config.yaml
n_layer: 14
d_model: 96
n_head: 3
n_kv_head: 3
head_dim: 32
d_mlp: 384
vocab_size: 1024
activation: "gelu"
norm: "layernorm"
norm_place: "pre"
norm_eps: 1e-05
positions: "learned"
qk_norm: false
attn_scale: 0.177
bias: "none"
tie_embeddings: false
parallel_block: false
extras: ["capped logits"]
init: "normal"
init_std_qkv: 0.051
init_std_o: 0.00966
init_std_up: 0.051
init_std_down: 0.00966
optimizer: "soap_variant"
lr: 0.00601
beta1: 0.95
beta2: 0.95
weight_decay: 0.065
lr_head: 0.0102
grad_clip: 2.0
warmup_steps: 200
schedule: "wsd"
decay_fraction: 0.345
decay_shape: "linear"
final_lr_fraction: 0.0
batch_tokens: 32768
seq_len: 1024
doc_mask: false
train_tokens: 108600000
steps: 3315
dataset: "wikipedia_en"
Each number is 500 + 25 x the weight over its row's rms, rounded and kept within 0 to 999. Layers, rows and columns count from 0. Numbers have three digits each. The size before them is the row's rms in percent of the matrix's.

# layer 3 MLP down (transposed), 384x96, rms 0.217, rows 26-98, columns 0-95
074:501465516526520480505500458500449534518500501515489535484482539495524523520520500455547481505479487479494486524481528547482525528544491478493489485506547529479513521505538500514528481492479550538498473478452473496478487484519549469514480474498473492481531519535465527530522462530515506491
062:515499515491497519492527518529510541504442463520476496510511431488515506499492506506500516493545491477532509488505535494541493513452540485505523453445475490485497494503520490468511495522498512506478511521484518511514492469484486478555552489489545471513452539511496512527492475552518527466
117:487515464475487513510493523533487462481518484520466528516529496508486503528461470512519506503517434526512471498540531498473485486543513467439468517455439515479524535500510514482524509500506490465493547545503467515508483484521482476479507515510484535500515502492494441504482504537495486530
072:463503481509491505472484487495489518490506468462471517467468439488480500484497532521472550504513491523521469511502508494481519496512500494447464418502465487528483489464504489509487504509451490493517511558516499458521478482485503462506510467476458463520527484472464532471494490476503497475
114:506491488452499477487476479504511456515523565522484492517511501506474521504489512497542515499505487505505474552508485519498502484534540466539509520479501558498519488490505529505469475487457481453556489479512531501534516513438500487469537502504474472504532478499530521490552495531510494536
105:508504536508483503518514502575544533497493492460512531513505487485464493492488466505486466520490488504485494527493474527492489502466495541477491540458487503472488535524521543530532515532493515520479511505485475487495504529482556477467513499561475473525536519480498490499481439491542506529
056:503557523500495514488545514506461489507485495500516507503526403475502490507495484505511548492509521533506497546504536467466492508502493493490508468485509529491469485492503475560450528499516503509490534507523499495513513512545545527456517452478536493492490500488517509516484519448516488483
137:485486600467535513495456538498493517474526523468455492512527517504505486511473465461504490489494471480508454502499501458528467515516516468484485474477449538497555519477528499533472460509499506470522481488496541480501493501474519494504480486513479484493497487486520503511506471539493489516
109:478458462501512494536535463500552505529506505482485494509494545524509473565492432495481499504506540515470488505505509495490470482500488422515523481508536517479522532487500456500490487509476520442475445511538497528508486525481478497511519527519476521494514516500483481469507497500507511515
139:544486518509479502496487461504499501479542527467500506482506524492457522498517445474531500528535478516477544520500519497484499510480550457521478481507506467495507519508469549503519483478458495516510513500481467508488495477510456472513540481554511499492557492520487508516536456535463498543
111:530487510462533510510489476511521484466533497467489465518469531512512527499496529487481499484479493498488528495467503496504476515471500465510533463489533449483518531452464461545535495516425502503534491473550476480482499502478478516462521494494515545464486450508478521488492485512489482487
081:523532500471457461498501548486491507511465481455533521508488515540512495504501500443491489496504464505462466485491495475446491510471495483546521490492522521507493538492513505507502513468519501505530479474476494499470476484509511490491491535462508468448534500523456480458441488519535473537
093:499505487497549475501493473492481479486501487518497477472504469539534495499514460483510473498482506534483549530497528493478507468475464489572517486459497503471488532519482502540485517489497499479475501458531467517495530471498463464473441479467499531515514503516499516501526576497513528513
106:528505499523526502525484511509575546515513512467547503489477461516514502482508454549541507506478505473492510503506483501492484470481504569540518514510498503492485506522502468562494508509534531469479466469516532499546508517483529458500522463493517472501481494505518480496512502545492489468
053:548505484491503469478486491501563506523494511485496514506483480499513481515501485480473502483489456472516486490483504493478505508545478502541446502478474487527474506499517494467519464546502508514496526520437526440463483485467499504509478484512448475483522481477482485470457446509493511445
126:501486483509465486527485512476534485509489487508464465472509466491524497516511494508538469481503541483493466527531484466581459504489500527504529460513490510449478433508487510513526528531497507460484492504502493486525481512481512511485496525539485519487545452530534486501554507479505500503
075:488565494529507516477499511474527509514473483486523501470494491502486440489507541517511478476497486530517469466478500476513470501456528487494507527516492532505461526475503519501571514516486491495533520516517513517498455455533542500503562538485490495485491508539487518515484474464550490505
056:487511472481501486540450442505539473466510498490498487487519487487504475465470562511474503522522469508531483498467509514500497494482506502464483490502501500508538488438501456488530493509493498479533489489456544505469518526425536467525491476509476492521489475479464520494511464508502512464
119:458496454469499496510505482544472509477480479497483531523518504508489438497510522502481566479505522487538417491521511477503484515506459469506522514516503571511455513490501498496500506507522465491521488509490486522486544501528488501481475503485533501463450490490499490526529534503508487529
097:500516515511529474534485503518479518494511512475493443503499538489512530472542512476452517462507540494477508477492467500505497490520492549472496534524515510534475494455531499490494454530515490528529479489499533498461479452513492473521462495572475472508543534487482488535485512480490487490
069:455545465519503520470490495519479471474487518501450483491489483476514538494471531555498526498455459500477465499480480463494494514489535483523502501494486482526491495475482546528471478519472537493501548477491556472512461499521485528488523530515511539509494468515486466489552511480500519512
111:492500509509506500521533455479457508501573530479491542515522519481512485474506481483445487554525530490522488501487486449514524547509503493556512499545517509503475525502521487508493499498518506525497485512471517535494545478517517510498469499507459474528474460525526511494505468536462511537
105:536484497526531554471506513552481480485481487500485490533478511494491575530531501528536481523506495512507480498516458442500473519484516465507506498473539513462498503482499499505521489490502559460470461478489485497481469535500509504496550521483497491478496479516520494475546489481450480508
056:478507511464482488541510504482508536504540516516526545535492476507543451500515493524481492500518506479502512474479539535533517504521500464443535523502500459501479483508488504453502485507488519483515549477508487510526467548495506543504519536520484498502466544525444486503474536492501456498
068:526520463532489498480466431458514512455516520491515475529491515511497437530451508533482512498469498490523483484480504476533489474522494491510463560438539524522491535535485459495515488493510481522486492495475524485522526493484484522525504493481515532526513502489481503477470500490477529472
087:543539566518474512511513484504518496496480472528529510501503533526528472438488527487525483487488465473515500506449485506518536484504506538522460496485479498535484538528498492495476483480495539496482502503474503466475551509533505464489538504495501525504506520483532509462445444493488502484
089:542527524510486539446479558530440508504479502498474490549525496508517467560519493489473497493516519510516505511512509526520518447447464480488491498542528516552506527511514487511491491483533534502483510465482511484482479499527496516523488463470492525451492479497484499488506489510457511503
109:502444504518465481513504488509487518487469533524530488507461482447474505503488475504504481507463538522475507483470539469456508453522490490491506463529493438483533495520512485449486509514491503490469477478509506515513507548541445510514513550448500493526500519510498514494507494527522485534
084:495503488500503487474488477514466534520505538512501507490504441477549526505509479491459517481508473467491521500493514475508468534493469462503494482509539519490514487511487509479525526498523503544499536462522542486425576504532527522506469504460524534502505487470503537466480488486490485482
101:498519481488535506526534490457518488445545460495506502497477494521496489563504513495520511517474524487525472491498449538505500479474483541532535556491456506493471511532501505472482501484506512495453531525476504464475475566500496497481514501504510539459502484504483476476524531471495506485
107:539502479543461473510495521456496505452495498513473477537491516492490497521498531471501514497510503473494465558537487477486490477511496486480565462486487514496503471488501481467527479469507520499466482504515546534505520471475484503504525472495495517444509480474554505512510538506470510564
071:473503492505524473434528494497496486508502497455523498500496472525471507467462484550499488512526528546489465506493508474526508556488503493481529512485490510526497497484490464497495459553526491494520575533544510504524471499552500491502472499501504494480474532501512460509501553472523482511
134:508457498492515454461491422500461540540489522463539492521484483478551502487520503495500493509501502529490476504492502503486514500494480505500533515461506506517561510522508523470523477515489510461492504488533510525514523503530550516526526500505473525523532460519493503562449480487473510496
095:523520494492538494471498508520507531528498534575516506496491494488508506529461477502462536501469465563492511494482495502492546480518486461518492462518482484486511506522499539527515538487513567519494463508555496494474548505498490460471493510474499551505494474492485525516489521483477519484
106:472525503470442532475511468497513519538503500491524490475529530546513539522538496529493492484519534478484461513486470484468501537489471495522487471526493516498512486483509490457508508505496560512505459501466514477477513459474521521457523498508454486515501519520491512522450486491515561466
053:515495513558499496436515471470508492491552476477514515528490475508547482493498500486479516446436495527509484534505506498519496493502508493461486533451523466520493519509498548505483518459477466508448489469504511498507482500458472469453475502479481503488513512533540507499493488499493501459
078:513522517428512534515533520483534521495503470505504466451533515520434503518467466462500477495521513471513504518537456519486502516482527491522500490489508496471510490500496514518565534494525551469492490526482503508525495512479503488521496457464510465536496502522526473514466487483477536488
050:536480534538523496509493494484526528486549508510495548515544483530537496536500499498526495493462494521516477539550491527540495473531530510542531515499553471485511531484510504482496489499481526512490498455522496520495539539458516498534470523470508520516531536511516520499541515518528523523
092:486543519511509519496548494500500496495555508496526494482476505486496530532493515529478457479554488508509495489516553516509515485494491519494510497482490509494450530552527496479482492504484499546520531502505491465544504532468477510512486486562556519540523488519457489452456465494512508510
106:547485485502545458495471464532538518486512529506487552538491542495504507435465512497454509535519510508462477483479500519485494484491498478493501473514497479492513518529488508503484478501466483484570458513487514470501491541450510504536532514497483455494484535498497511503502547523498488487
084:530500442465501505471528529498514536518466503536483485471518501485527491480511479518525517483540486523536564440508514470511530491519525500473524499520474494521535540493527462524512525554473495475546493542527530548522519499476489502480506512520506511520496501511529508485509531476489518487
064:497511513526453466500543497479497451499522437488537519521494530538545505514474545452509514475465478512479502523547522496529528519491467502544446497513480471510475499484526471507529513490480507530490474499503495497542454470485466506518528488484524515453501518501508479517499499530488482504
084:503518449465498486567469485490431482479515476519528463512481503498512473471527513531496508516455509490473494514503506446514511513486520503489482495532545520486468547533462501527487481473514501485475529502533490481477514454493546504496524524525509495538522481507475451491507492542502497513
104:465511518523467469519504511513513504535432499531505480494480466514515481494497506507458516499517476519539528499533533481517485563498524538481528514513463512481462512504463477506503522507490448450486516524505490530542508491515462480460506533497523517482495430515506513514517500533499523521
118:503510521507548507517513526513498486503494515493533498520556515496510513496519468548486497453556484446502513499477496483536490456526468526505457467481504453488481477473512476518507461483509519526459504510465527529497529489482482525496504485508473516486491472468441494526497508507434503476
137:534521440538500514499514520472514499501470486544496488464503512493487457485460524506510507532483533540547471467517474487494514504509500546467477524528509446502469497534472538465492523486522502535510468501493462492511501521463518513479535499468509506506463482463530471492532486489487457482
063:534503513484503510499512473511534505437479499513511491465495517482481524568513487522465535494492506413505495548497488516508512496518521530498486499497482549497470517498542494489556532500534515513480508549507492457519505498505503481475485462556465492505491515492472484476502476516477516475
092:536558491488492544487513534445484527549508487526483482499511467482485491506494511523528457477517490519493487492477469511502471467499510536493528498487484510491499510462477474484496543526473505540487503508515493497486478528471519467490531494476506549535491511481531517449488413498505531507
113:499517507485490490502534483516495486547491499508544438496508514534499496480473508502491458517437534522492495486514521512462526515488521473489523491481546524552455512472535507515480472513501557513472484479527492489516459507474491486526473491466499500476468469491552495479482509496494564506
123:481510545513485516513491463538562501472514500465501536495506472507498497509511521507511542484473460477489475520489514464515505533513513549506431471485511474524501488506496489503483496496501542477534534518536510510459516462489519477505483464500497493489467511455491484517461485478494480577
057:499478436558462470506541491507451499464536483507504499504495483470486496481547527468490446492501522512507486498501493519527473499509429522514493503466542494477513490482527522497504528500529486513506486458491480507474512496501534487498498487511504491525539520511470499491539472572484473526
075:555479489522508503479499474495473516521550477521498486482525526507493511517524505499483456477504533470519498497502457509484480479470503468527506522472541452548510508479499509506523498478479466490469506530483495455510490498456479525510496478542450496502552505504508504517507533524563439506
094:529485508572500516507488526470495523511461471548506491510488521509533532501512441500517507476496476526489492468526514529512529504496458545485528528489499513474467540516472518502534502441498555539511488463505506538459493517534533500492497508521503498520522502511542513529496506498475484531
097:527508546483512465495529501482530539491474491509487518489485479550517516442483576509499497502498460490467523505479479508500479500478528558519499507504475498504507505561495477494511512507480521526534492506487531488463543504529546513502500487488486460545499507509489457465474490483458530515
136:502481484480523545495455504523477490449541520540493524515522510510521487522484488525480527464501460466513518471511546478517499530518499485531502436512447476529531514508479524512473484473531501488515560503519460494500494460502464501521531523495474503536510500508445485499514522503512475489
099:538474494550487490494497535506468501530467485532491514471549487460448532489506526514498501488540483537523502489484527504506524459538518523489462506466496492463538542522484520507504473482474518453526524480537473487495538513496509501498519470511529504500511465526452503509477504530492506556
145:520496521481526472426492462464488510502479497470506473476494501496506504462495497512433480486477456461505506476491498499489506489461482512516472500548508483502551508526497488497527470516495509495516517490443509520509524491491539507528501514470497504476462472561483490529471535505464557489
109:512484520487455480527517505504478470507464474480439510500498564486451533512519489534501544530497499473501448466533515488499492509482548504503482529496558507515527507543487477529509499508505476551514475479513487504552488487520514487504492498473527515490519505486534474465483508495480550490
096:465532498476513501502489477518550512525493531484539527528464509472489521510545531473481492486550500487530493474499500463489462500479463497507474504510496467521465504472493527513518475482525511539496509426515508481544492498463529482498491500558423484506515520518522503526484500497502490522
103:528494476518505451499509492502518516546502520508520525467505499462502559484457520487458486529476538494451499505492504515479517498474488521489475514478498427485562485510500513494505482508505509517484459465528455516493512521470494468465512461482484495492516508482572503536474520499481495511
104:486526514475503492483443529510536514466480516518457504509524520507478490485511511512477522482496498453480518518464487533519516499495519507515507471466545469507492521526528476505487521521491492502527491491421493530511478477516480517522484489489554469529457493500487500525490506540461491419
106:517488486473471462483499507494501504491507481477501540494472503462497482474466553487467518464514522511470516507465506464544503560530527495488519544517472505507500499536486553490510489514514550535517446521475516527477502501513473487500516473516499479496499486492495550527506509422498493470
091:486505497539494519482485505489497528513500501497526510537533491471478497473502592511521463482560502442525429489497533507490483495457481540517530471512511499471469492523484506523513503487517490484464485470476467512508513483509512453492471508511489503527486550470489500520493480480532484511
114:459509445507515530511528449534526509471537509473500470454545518476533476469509532489470474508510492498511497490527549530508487515534498492537530482517519478467505416517507511492516502512526487502535464513532528482527508504482503499506484505512508517521529472495499490492486490520545481451
079:486502498489545488483496497548491473492496475537530452496469517481471501550511479501496474491501529481505554540483468516510469519462501512535513473497453485508524485480498505500519478480464534505535482493527460495530513444477520512527551503493506503543521457480490501553489512475473512475
122:463489514478565519487475504476489497487511495456468475449519493493495503499518483504514472461474517463483501538500507541493509500509538508483489506514475523521510517514493485520489557441485512490501519497476546489474508493491517509527565440510539522514508524544504493448472509523490464496
090:519467513500540485522463519479495486478531467498479492505469566528485473498509517445515519534471532511494504531502503503467496439513448527489482526506485479532462486518495502468517522502517494460466526484482509466506501505478499453493495522455481499476432501510500487504512501480524452516
090:511518513542546470508457477469460482521559485504485512500499502507520567538512465473479500515480540503512500525466479497468533508465452522497518465529534534506531491521495506492537500518501511526493531482486494487493516463556504449488541514493528507496523497488489478499517514458519493487
105:481519520532504494515531471527523471501510509522540486468538508503555480527481493464548454512459518518486470532549524519505503465482502493518528473488485464472504537483502504509482529473496462486487523501534575481493495532504467515495493455467481483501511495502539512487521509496523494456
110:503491501517477484489546486529504474476500501472536469480525523493505516508480502493519520444519469473511511445531505540486509505511462495512526473504474505471463537532475481472531469499496558553477535477517570490529522515458492514496512480494487466503476473485532508509522472529504481488
087:517498490508479510516522494498479502502496507495515504443472524521476495471500489515492484486530483519512551540499554492509512476516506494540494513537515501517511544483554550483501486504493570501555543499504496494481514490516517505523500514536517486457503502513459537501512441492525531435
098:533500485503478498435463512499526515512524523502496520500460481510534496476537476506469545477485513466516501506510524483527484501539490505520483507525527472519508520552507499439486481551523532518525478537487508516505475454542527515488527485481491437481512483514456540502513496489496509470
099:473502516490497566496454485487539500506471494485512516558508517531491539510508507499521486474495522486571527489514517473564494520515517531521523506560503471484473492513444482470495542475493493505487500490480510518470510512490504456547530535489498490493480460523503529496471501506484520505
# layer 3 MLP up, 384x96, rms 0.23, rows 27-98, columns 0-95
063:457477462498518453490494483487490488457496498486495526470499525483498574453510523496520499509482530543486528509483506523479498505510439540495482504470496543525512500505498509528486460469489551516479481521506490531457511482535487501495480471528521505476502514501538481547514532537525535487
122:481519422478519525483495488490475495492540467498473528523500494488493534509498512564509552470486514514501491488458497484485476500547490519441445474499502499500522517491486506487447504492530519469506496516485492505518476510504485475464533502525513506540517451496477471502481539495541540491
064:518480527553472453502511463486506488497489484508524504532507508505499490478495482486518484470509528543479488509519474510520522496477499520481485516520523494455500483492482490545453468441474559498456475464519510527514487512498479541487494522466477506480454520551491458529520522477508463531
113:509496466495466490519519484527542446474471528540525485482491464502478486476490537460530483517493511498532522518512497507507490522511494450504538510532499532552509461477542496488526484528492504489490480525449468498505501495505469524460520521500473485500483486542538540486505498569481476510
114:513524504465507479508479461489507450481480519567535489507495533471517476495500478493507491490496524476478495498494512461486531515502508424557498503497488525470481436481509462502530479487503514519495489494524498486483503505507456524538468474484480554490505494544504489474489525507449467484
048:489490491477483507496470495527510454439475503504515513485491537521499518464468506484522496482456515507483478481492515510507526504466479540476475499547487485501522517484516529500474468445471540541461465502492463531478481517505479524476498488479491563503492469552497474488524496557499473486
136:485502525486489543487469503498485524470401543520476481493485519560468503492481463491475455519503491522527476535518500496514531506510506511496497537456482491519494478484496530493541496481456499548535462510503481497528493488494492520521467535457482489513489492520505516491541484480482492518
089:496471510484480501516518520488519493521465475513515513476478452509460450514487496484453535491516479503528496519544493452524482496519475489458522517557490499527487520502524485545468515529460509477512493521515459467531461493490463483504488554471481514497481505512475536504506539495504477554
139:466500496474541514504499517493499515507484475538524492528498485494544498509476577535475513478481511478526471482492484503505511493516453525454522503496506555489492475497543465505469518493524515502488490516513545490498520535498556531482460539466499499498467502483487489476472563460510494476
118:476478495543482454467527494470453507505481489483512523497528470465480525521492468521503494514508510526480533461510525502491511494495526518516463528494475546495521468535499530473472496499583503466470528502460530515466510519515505485510501511498493472508494571511518471515477513467500486465
094:474448492540532510507473465495495487500537512555462471504485475468476526487473468520493518479500530486528518508497496514527490486529532525475461477518475508472512499503512540478488489526521496466455528523490520508487510502485511475491476474521492512515438527485574541519533486483508532473
104:481495529478433505524466527552517504510512495493520460508496538505466492485478507506511533475504479506513468427525524497495515513471525501443523487543509451520509499473552518481499500510479540508523522528512520471529468533532536500521508487524497504504479487512481495475539472500478468501
105:497510521474494523469500500485461498473496485481453448490533517470499511489486536497494453520502495508533505506492502461541515472557467496469496526472510508531526498475470526443532473520482499520501513573507499478471476508525482547508517523489487494499478534515509511535561494483513474485
061:473479546520460494537479467491447530461501487494529521485500500490482563508477485521559503473503505502469490510517477487537529487448512527466505503498502472479502499473501487509467503448502518487463517511518480548474471512471521499486488512493481541514437527499492519511539522474497519507
122:480522492480510511463531493452525507503469474505436501480466529471550550474465519521530476517519496492477495532493529455484501486524500541509510512513481444512468454494493495529508486472479526515498488510490524462534481489478479481481473528538498509510531468548508490485543518500516504474
069:433546484468492465509506551466482494529447502492486466477511479525508515484498505493518488486510526536469497534492475464508474507475515509485493541506499507500552519474475511439512456476452520505483488525513488523461510454454543485524482505467530487491516501491499502500516502500521475480
056:507489528536479453474551495498505489523480481522534500498499499445514473512499437453464512457519498521457511529505522478475496503545486525544477526512512493468439497532492505528485475442494515516508481492521490508533514480507486523487513480479514487488478538546514489484490518499516462510
107:492530502503498449521505481517507496513468493473524498507528496514426477536520445468475504498472502522522455515517455505547547511486463475513485539504457515475502496489525499502511516508507516478511455473516486571532482509487505496534492495452491496476538474506503480540473505486489516498
098:464527497505451543457522468487512480483509474520545546493507470499493506507446501516548514517500495498536523501501558476494496500500492463520517445474510513435505515532452512519532542514508531493497486508512482505505521512511511512498498529452517508504497453526492522475518487541512531487
054:511503511499493479540542478509470489472512467515525524488485513511444513470530479495534516527492496529519471532504497506500482498514528497492514515562500497493530537476522496493530511465535482485450466550513504487479528515458503475519471472428497479511540479497532458495532519500541510503
110:492487495498532515515483540528534489476455505538511475487490483497487519535483552533512513419472454506495513472507533532489476464491496486476533464480510512483532473537503546502517488504517535496519527482506461471482491514471501517508543531518500539490523500496466529530469502475532512495
115:507445464535524455531511509512506449540492467489540508475469461558467468482528467491499462473515509507515510486519528490528525556497476438523510514547503521506526498499523485502489501516512515484502473476503499498499491497533493539464536513477474528479525519471488500509473511519513479512
051:495487517477482491478487477486530485490462506522511545504501560526509525518491505523489492509475557493553482504505504448500508492515490512434490521519471501518481488477459545519487468486491565511512518526501499457546478507484491513472497541506480507512473484521459505469528470514453507519
073:489471527452545537493507504517516480561454481502457491505495526491513509522565519515500462499529500536459490512506490481457484507474523538526568491529454485518480494473499523543501493499532513473522529501483471506494513519529520507491502502528503476511466492481529519481480484540507480501
079:485482464505521448508536524487506486558503522497507534470473483515490470515506469490493496495504569519484515494533527513511473476514502467538518549554505507524462477489450502531507517477475485496496468467488507474497436507461496513527508483513491526480531502523493480494514540504526490460
089:469467480515518464556499436455508490485495489510537497475498502505457524446492477491525487476462497502522502494492474501484508544506507509511517517457448504433500482463486512487529519498510497497523497481519483555491512500471501464487525549501531499558501509509497513499475505480543507498
117:468530546471549512492510482458485457530511467503479493512535500549536510476483493485500508490523440491535511499539487516512486538500514516464485516494490553486453507500485509526516499464497537530507526511492471496462458459473527461475496492549488495519520468517491505491489506491487528471
101:507458501505468512520479490484539457477499465506494498513493551507467474509488510519538505514484538502531498485496490503504505483493525585482542537499460474534521496477533512518503469527466502483481508519486468511567448474449494532481517495524466479487476516498497488510503511519528527487
088:533476471500494502469485517537512476527482513467478511498489486521505508465522513514470454489531468524498555512516513454499515580503509447479506436494511510527512485499505527499507518496507495513513460461522494539521491436538485503496535502488509479525525475501526527517456502512487512515
115:489509487470533504473540447541499478539518481492533508468509471540502483506482483523495473468475508529504527490485498497500513536484490523516437523519499509508512538507463512511500537497506468508519472504498449478501471537537512487516482501459495440541496512499497474520472451513501468449
042:429490488481476475499524528494478498518496512499511515461476502532488501496511454517484519465514509497474488490516523504525522522512506478462456543490504533467466507535521484483501458526540508486502517564545491547487499472503467464524484466532566499495499522473521495523503519486518485479
119:497532507480487555537502569516531466464536493535464524461486533523477514519506490505498500491492482460476514529516504527507499493503516492511485468520491500469454509479513449551498501483496492558528480509463497469499458472491463495465480486501523495482516492486516509456533528508536497512
096:468506525514456523542480491492510478507530466454500469509484512503489489487520486492548472501538494461524514464545514498520483533483518538452489529502479489494510515455560479462500485519457491462511520497473512522516443506479521502537455485539509511502517528538524486492517523505511495497
110:519462502507544471540488546512484501490507507516450493544454489449468479499481531479464481518482460520530530495516517493540495488498540509484504513447479493496483496551507520522485470464515475501502497511527509523526485530509479465536483516485537512483511470479534486465526508500493442509
052:497534496487475524528463510516471535496475553524481511480518515543476516520507469544512518543569533504481489484498472494461528489476500473491492506511503483514483456458545474491503499544492544491518490512498478483483482511544520495544475488504495503543487446492498468486494500541488481530
089:450498487479493500480483481509506499477504515519485491448526536505530503496521506519503469510517523539481519513506492478523550513489474539480489498468508498510497498516461528511519481466444523519518514575502525506488507522525461478508484449495530502519446540514553519517514518522492441490
053:519545525456503499481512561518518499515505507471514504451462530535511500499500535504454487524495498498493524446494499495435533521509450517515497480487494532487477477536516512494496476483527504520525479532496480481497495510554488524458536491528539491520514466498469515486470487501510447507
100:489488509516525466531444523471521462463475522528492493523511504484471483486502489492512530520497534494484527496514482497536464493473500495542454517493528516515563474489495507506535456519530517461493454487500507539469528471486514497509493495494475498450501522546551513522553509501485525478
115:489521497533510543477503503505424477480539524480501496521493450529458516523530475495537525473494485468505510492521490518535544535492514502516487477489526503489497505440508487501468529474523512466443479496513512523501496520546519462508502501472505531492533453501508466537485520484492530487
070:509491502524547524530506500553524526474502502515509492498505430456475474512521504542508525503505532524536489492490473490536505501487527457459551469529502485545536469478496512504518558512525470478507488529507466491517513494476500479475499511500459505546493459522503557494486493498501503507
065:486467495488556483491527467518505485478508475519479486454492502507453520484535492498514469488492466518515535532467458468515507476482530478518473484499477508482510480490515495503484508467525493464481499564498492482450516483490512461508473498474519491456479503498541530578477518522511491460
081:477481504501473462494495543499581498527478500474542510484489514480488513484455473475493503481499544521540535496536505566498522503471473493528483512517507500484507486505496494500469511437500510510489461497508497546522494499534470501509506506460480483488529493510533495472464467455484451513
089:508451462525532481482534509520480488520476501513504545474468481555506522492537504550482495498500528530465551486513531466463533519521522500491523495484479523495440481505474488536478480515529484450498520478489526469503488479512442501494537467531514484516486480476503513514470510497524508503
132:515483487501449473486474468483512505499508474501479496494447503484485475499482514473494478551443498568478530458519497511472522536459535471506535513520479543486502523515481530488492532531504482492513477466511486479482465519518515461519495509491515508492498512532548520487487497502572500506
142:506522488503480479519524529500501463513478483503508513455472486485524433476526469555499522462514482517475531470479530485497505487531505505492515496575488544447464498516507511499490512523548504500510471448508523499506503491516497472458494472540491489542536491531491518499477513530494520530
066:455503513549510485482504525478506487508527489504490478517513473521505514463439518501547430522509482562515532494507551484496514516485498487518485550505512463494521477464474482504471464468494512502505468472495533502502470517501531520528512512438514516489489501541512511545511506484490471491
104:525469493505533449498483485568511466457498515503549498495470527520522532530525493512502490520496489499517488496539505469484516501524471499527496545517478503498478484515530526526518467457486516519507485497480501525515520500506468546516478485520485468456530513488480471522505578517504446506
127:509495495522508517487455495508538474487487486497440525517496526454507470497517489486516531486509495488536534513483466460490493484522463526519439491510458482428557479525480499498467494498526478470510497504519510540496567533508499532488497520494514507509516525505488504491489485480525447485
136:480491469496510496495491528447439515540483503525503489511466522493495493529494487479481467518522530518533537472509500550509498454512480452504560509499508498485475508483500474549516505494468519536474467483496488478542498508505484511483498550495495502522549469537488508475504490513520529438
065:503496538433488482490500533470574514496510511479526487514526510495519498510472459517479553538518457498458496496489498503506521478494576497462510510502502502533487480540467470483504488471487499470513513518518514460538497483461470508494492500492478521451496487484511508490483524447508499515
076:440502493498481548537474518517529496457474493517509521486495425489473476475477485470482509490530529486481475538492516502521495494518471510452527477527483510507505525495479484445482511520506487480521492482494513467482492466553517491508532539523498464554486471488492516503511484483465509543
095:557507481475472471485478527522538491478486539506521502536471513489480477462495550538512522548486526487493522489517524494510523484492493472513528514491479512501506469518520506510508535508488495486463446479503521503479511501525514523511492521532465546446529480568501482460493491540500528537
100:510521468455472478458532497509507476506525485476515505526502507460490495568515473519522464490498519506530520447530473487522509477504457489508503488499519544528506516488444527452509519520497483483449507510479467508491481530467451494485523503523527516445505481515492518537501524493519469487
139:499522472468491540504492496503502472452526523516473489518558524480524489504519517550552544522495478514483466495478521465488441504514505515476495447513470489504529526471500539504438528478494499494509524497511489491536477519513503486516518527502468518513533480546483462466539504485497516500
102:491509506487512530466491488523490468527494528491493511545457539537526491498466442469507480493471489462436469488549470478492471513454495535524503534501502472516500465483508497517508485520457534540507493511504506527502458499472531539489499489503495516497488487535498456491514472475505499449
136:479488534509472517573486514543505515499516502544512517511521506501493504532494495470576537505507551532495501519493529506513504499514515459484523501462492513477463495461491480492502525467521496505499507512549490481463469496509457476495488480508481509507526524444499502468540476511519440491
119:485463473512569518485500508523503505493515485529514441501463496523522508506517526496518473497507539500532514530475497492489494515505465509463515451545470505506465472427560513547513509463483536492522511493503497476457490504494478488492498504546487518490524482506508544549488495489492494516
089:484486516497502489515511527467515465493479512470487522502488493504486446506505465507485536510479492513500465499491459560498486522494457465478527456553474542499520543535493475497477543512473512523554505474516467493490547485538515529483523544496504507512533528487475474488503477512509535530
110:510521547486530513462493496484497508456514503524472480528523524509497478499516498484556512473523502492508487540478504452491494477535491524508519486481483571495451493488468465535539505516490469529537502550454526481508478490522515528508533513476527490487478486521454497474483452490503492471
100:492466500475467515488568464451445490519507470465558504493471520478505552507482501494560492513475534519477516505515511487473500485491486517487479510550473559490476498498474477503510472478491521513508486513556528493503495507522524501500503491478482510483528491486458487483536494472528494534
116:490526518493493515519512486496519499510473553492544448512536524505499514543508445514499475508490468478549503503530501504464494482476460517521477454480519526478504511477565459478510524466502444500496534498529494489539525488504522512506481526496530542488499497494482464501504499562505499517
087:484485503472497545497542503505534456484479504523489529497469517482517528467485525533506519503464486511515553492494510509499537490551490488478512477483465497525474485493530511472469552519473473521500549544506495508505514494518449504446521531522504497496519504534555539529502513508492513547
128:503480528488464433485479536486496506529510498507503518518481482518456541523479490464516538483475503510497478502495467495495477511465491537434493504474464520524535567479496506483497489515502476497472547511476474521479465501524517510508506491499470481478467551470473518540537516479488521510
107:463469508488417475508500467506491522532497528464504509454478487526505505482534484495467555463509494497491491445494524493535550511521491501459477496499517488504483473542493510490476509527536483466472509505528507524512507522513441502487501503503475473498472539502482504501551523525490463492
115:527542483528489503518480510547492506479490510555553509536497513498514515501520496521541537510525472478511487441504476451457488488499470486522485491486518486491490493510506487504498425524492533543523463487511490534484499491488496501477443535474498509478535452476497489521487489530500538497
085:502537422506502503492512503520535476496493486518521498523497437488522499535485471542494484482494459475493522501510495503502485529489525488516510448505494536492557522475515505514500492475503485530484468458487483531469499458525489512504498469521510531553564453514500472502484514497480537479
099:491477496456451499471515517515521503488459523478491497523483508469486427501485538506492511509538463495473495498515508489520472499526550534515484518493475430503502540458519489512480510465506472491528495528507487466539494535450512560516460496531483508514509480472503523509505507515497524492
108:527468521490491534501470547475466516495487509486479468550504493495424524476499521527481496491534491479524534475452483501481516521500488498522508491459489506479507450521520501498518481505530548510471500497489446522469504463503539501525519546536523530493480491472498500518474472513515539531
112:528512544521519506447492506495472497495496528481490505517471492487504541458491506499496460520502558485512501503508509443487497494494492502518482489444540488506478424487475472526506485518462500465482468517458440471474481482517491501491527498553504526507516501533533492464487472492493484482
101:497502485484520510490503482550556486455480523520512508529506477489520488506489526471504512495464508503500497491507501474534494515483457475458505432479515514519493470556488516513502530534499453505446452494478502539504473501506453473488498477487480489524534449510485495513491542497492472551
109:500489536508529515558498461496517514492485529491479485531514501477483490492492538534537489544529506512490520498526502503502486507436532505496483491460475476500541486473501472554489515466475503463473496464504506456514500527470524520528488512471450569526458510516524474519510486494490512521
104:540490506531498446501520529545527512541499508532512472470480472462502461472520480496485542506530506489453508501482531489460519481512498482514503515498499494491474488469554533563496460494512543523484518460504511475538504474499499547460497465516499473481498513532501508460489493513513487470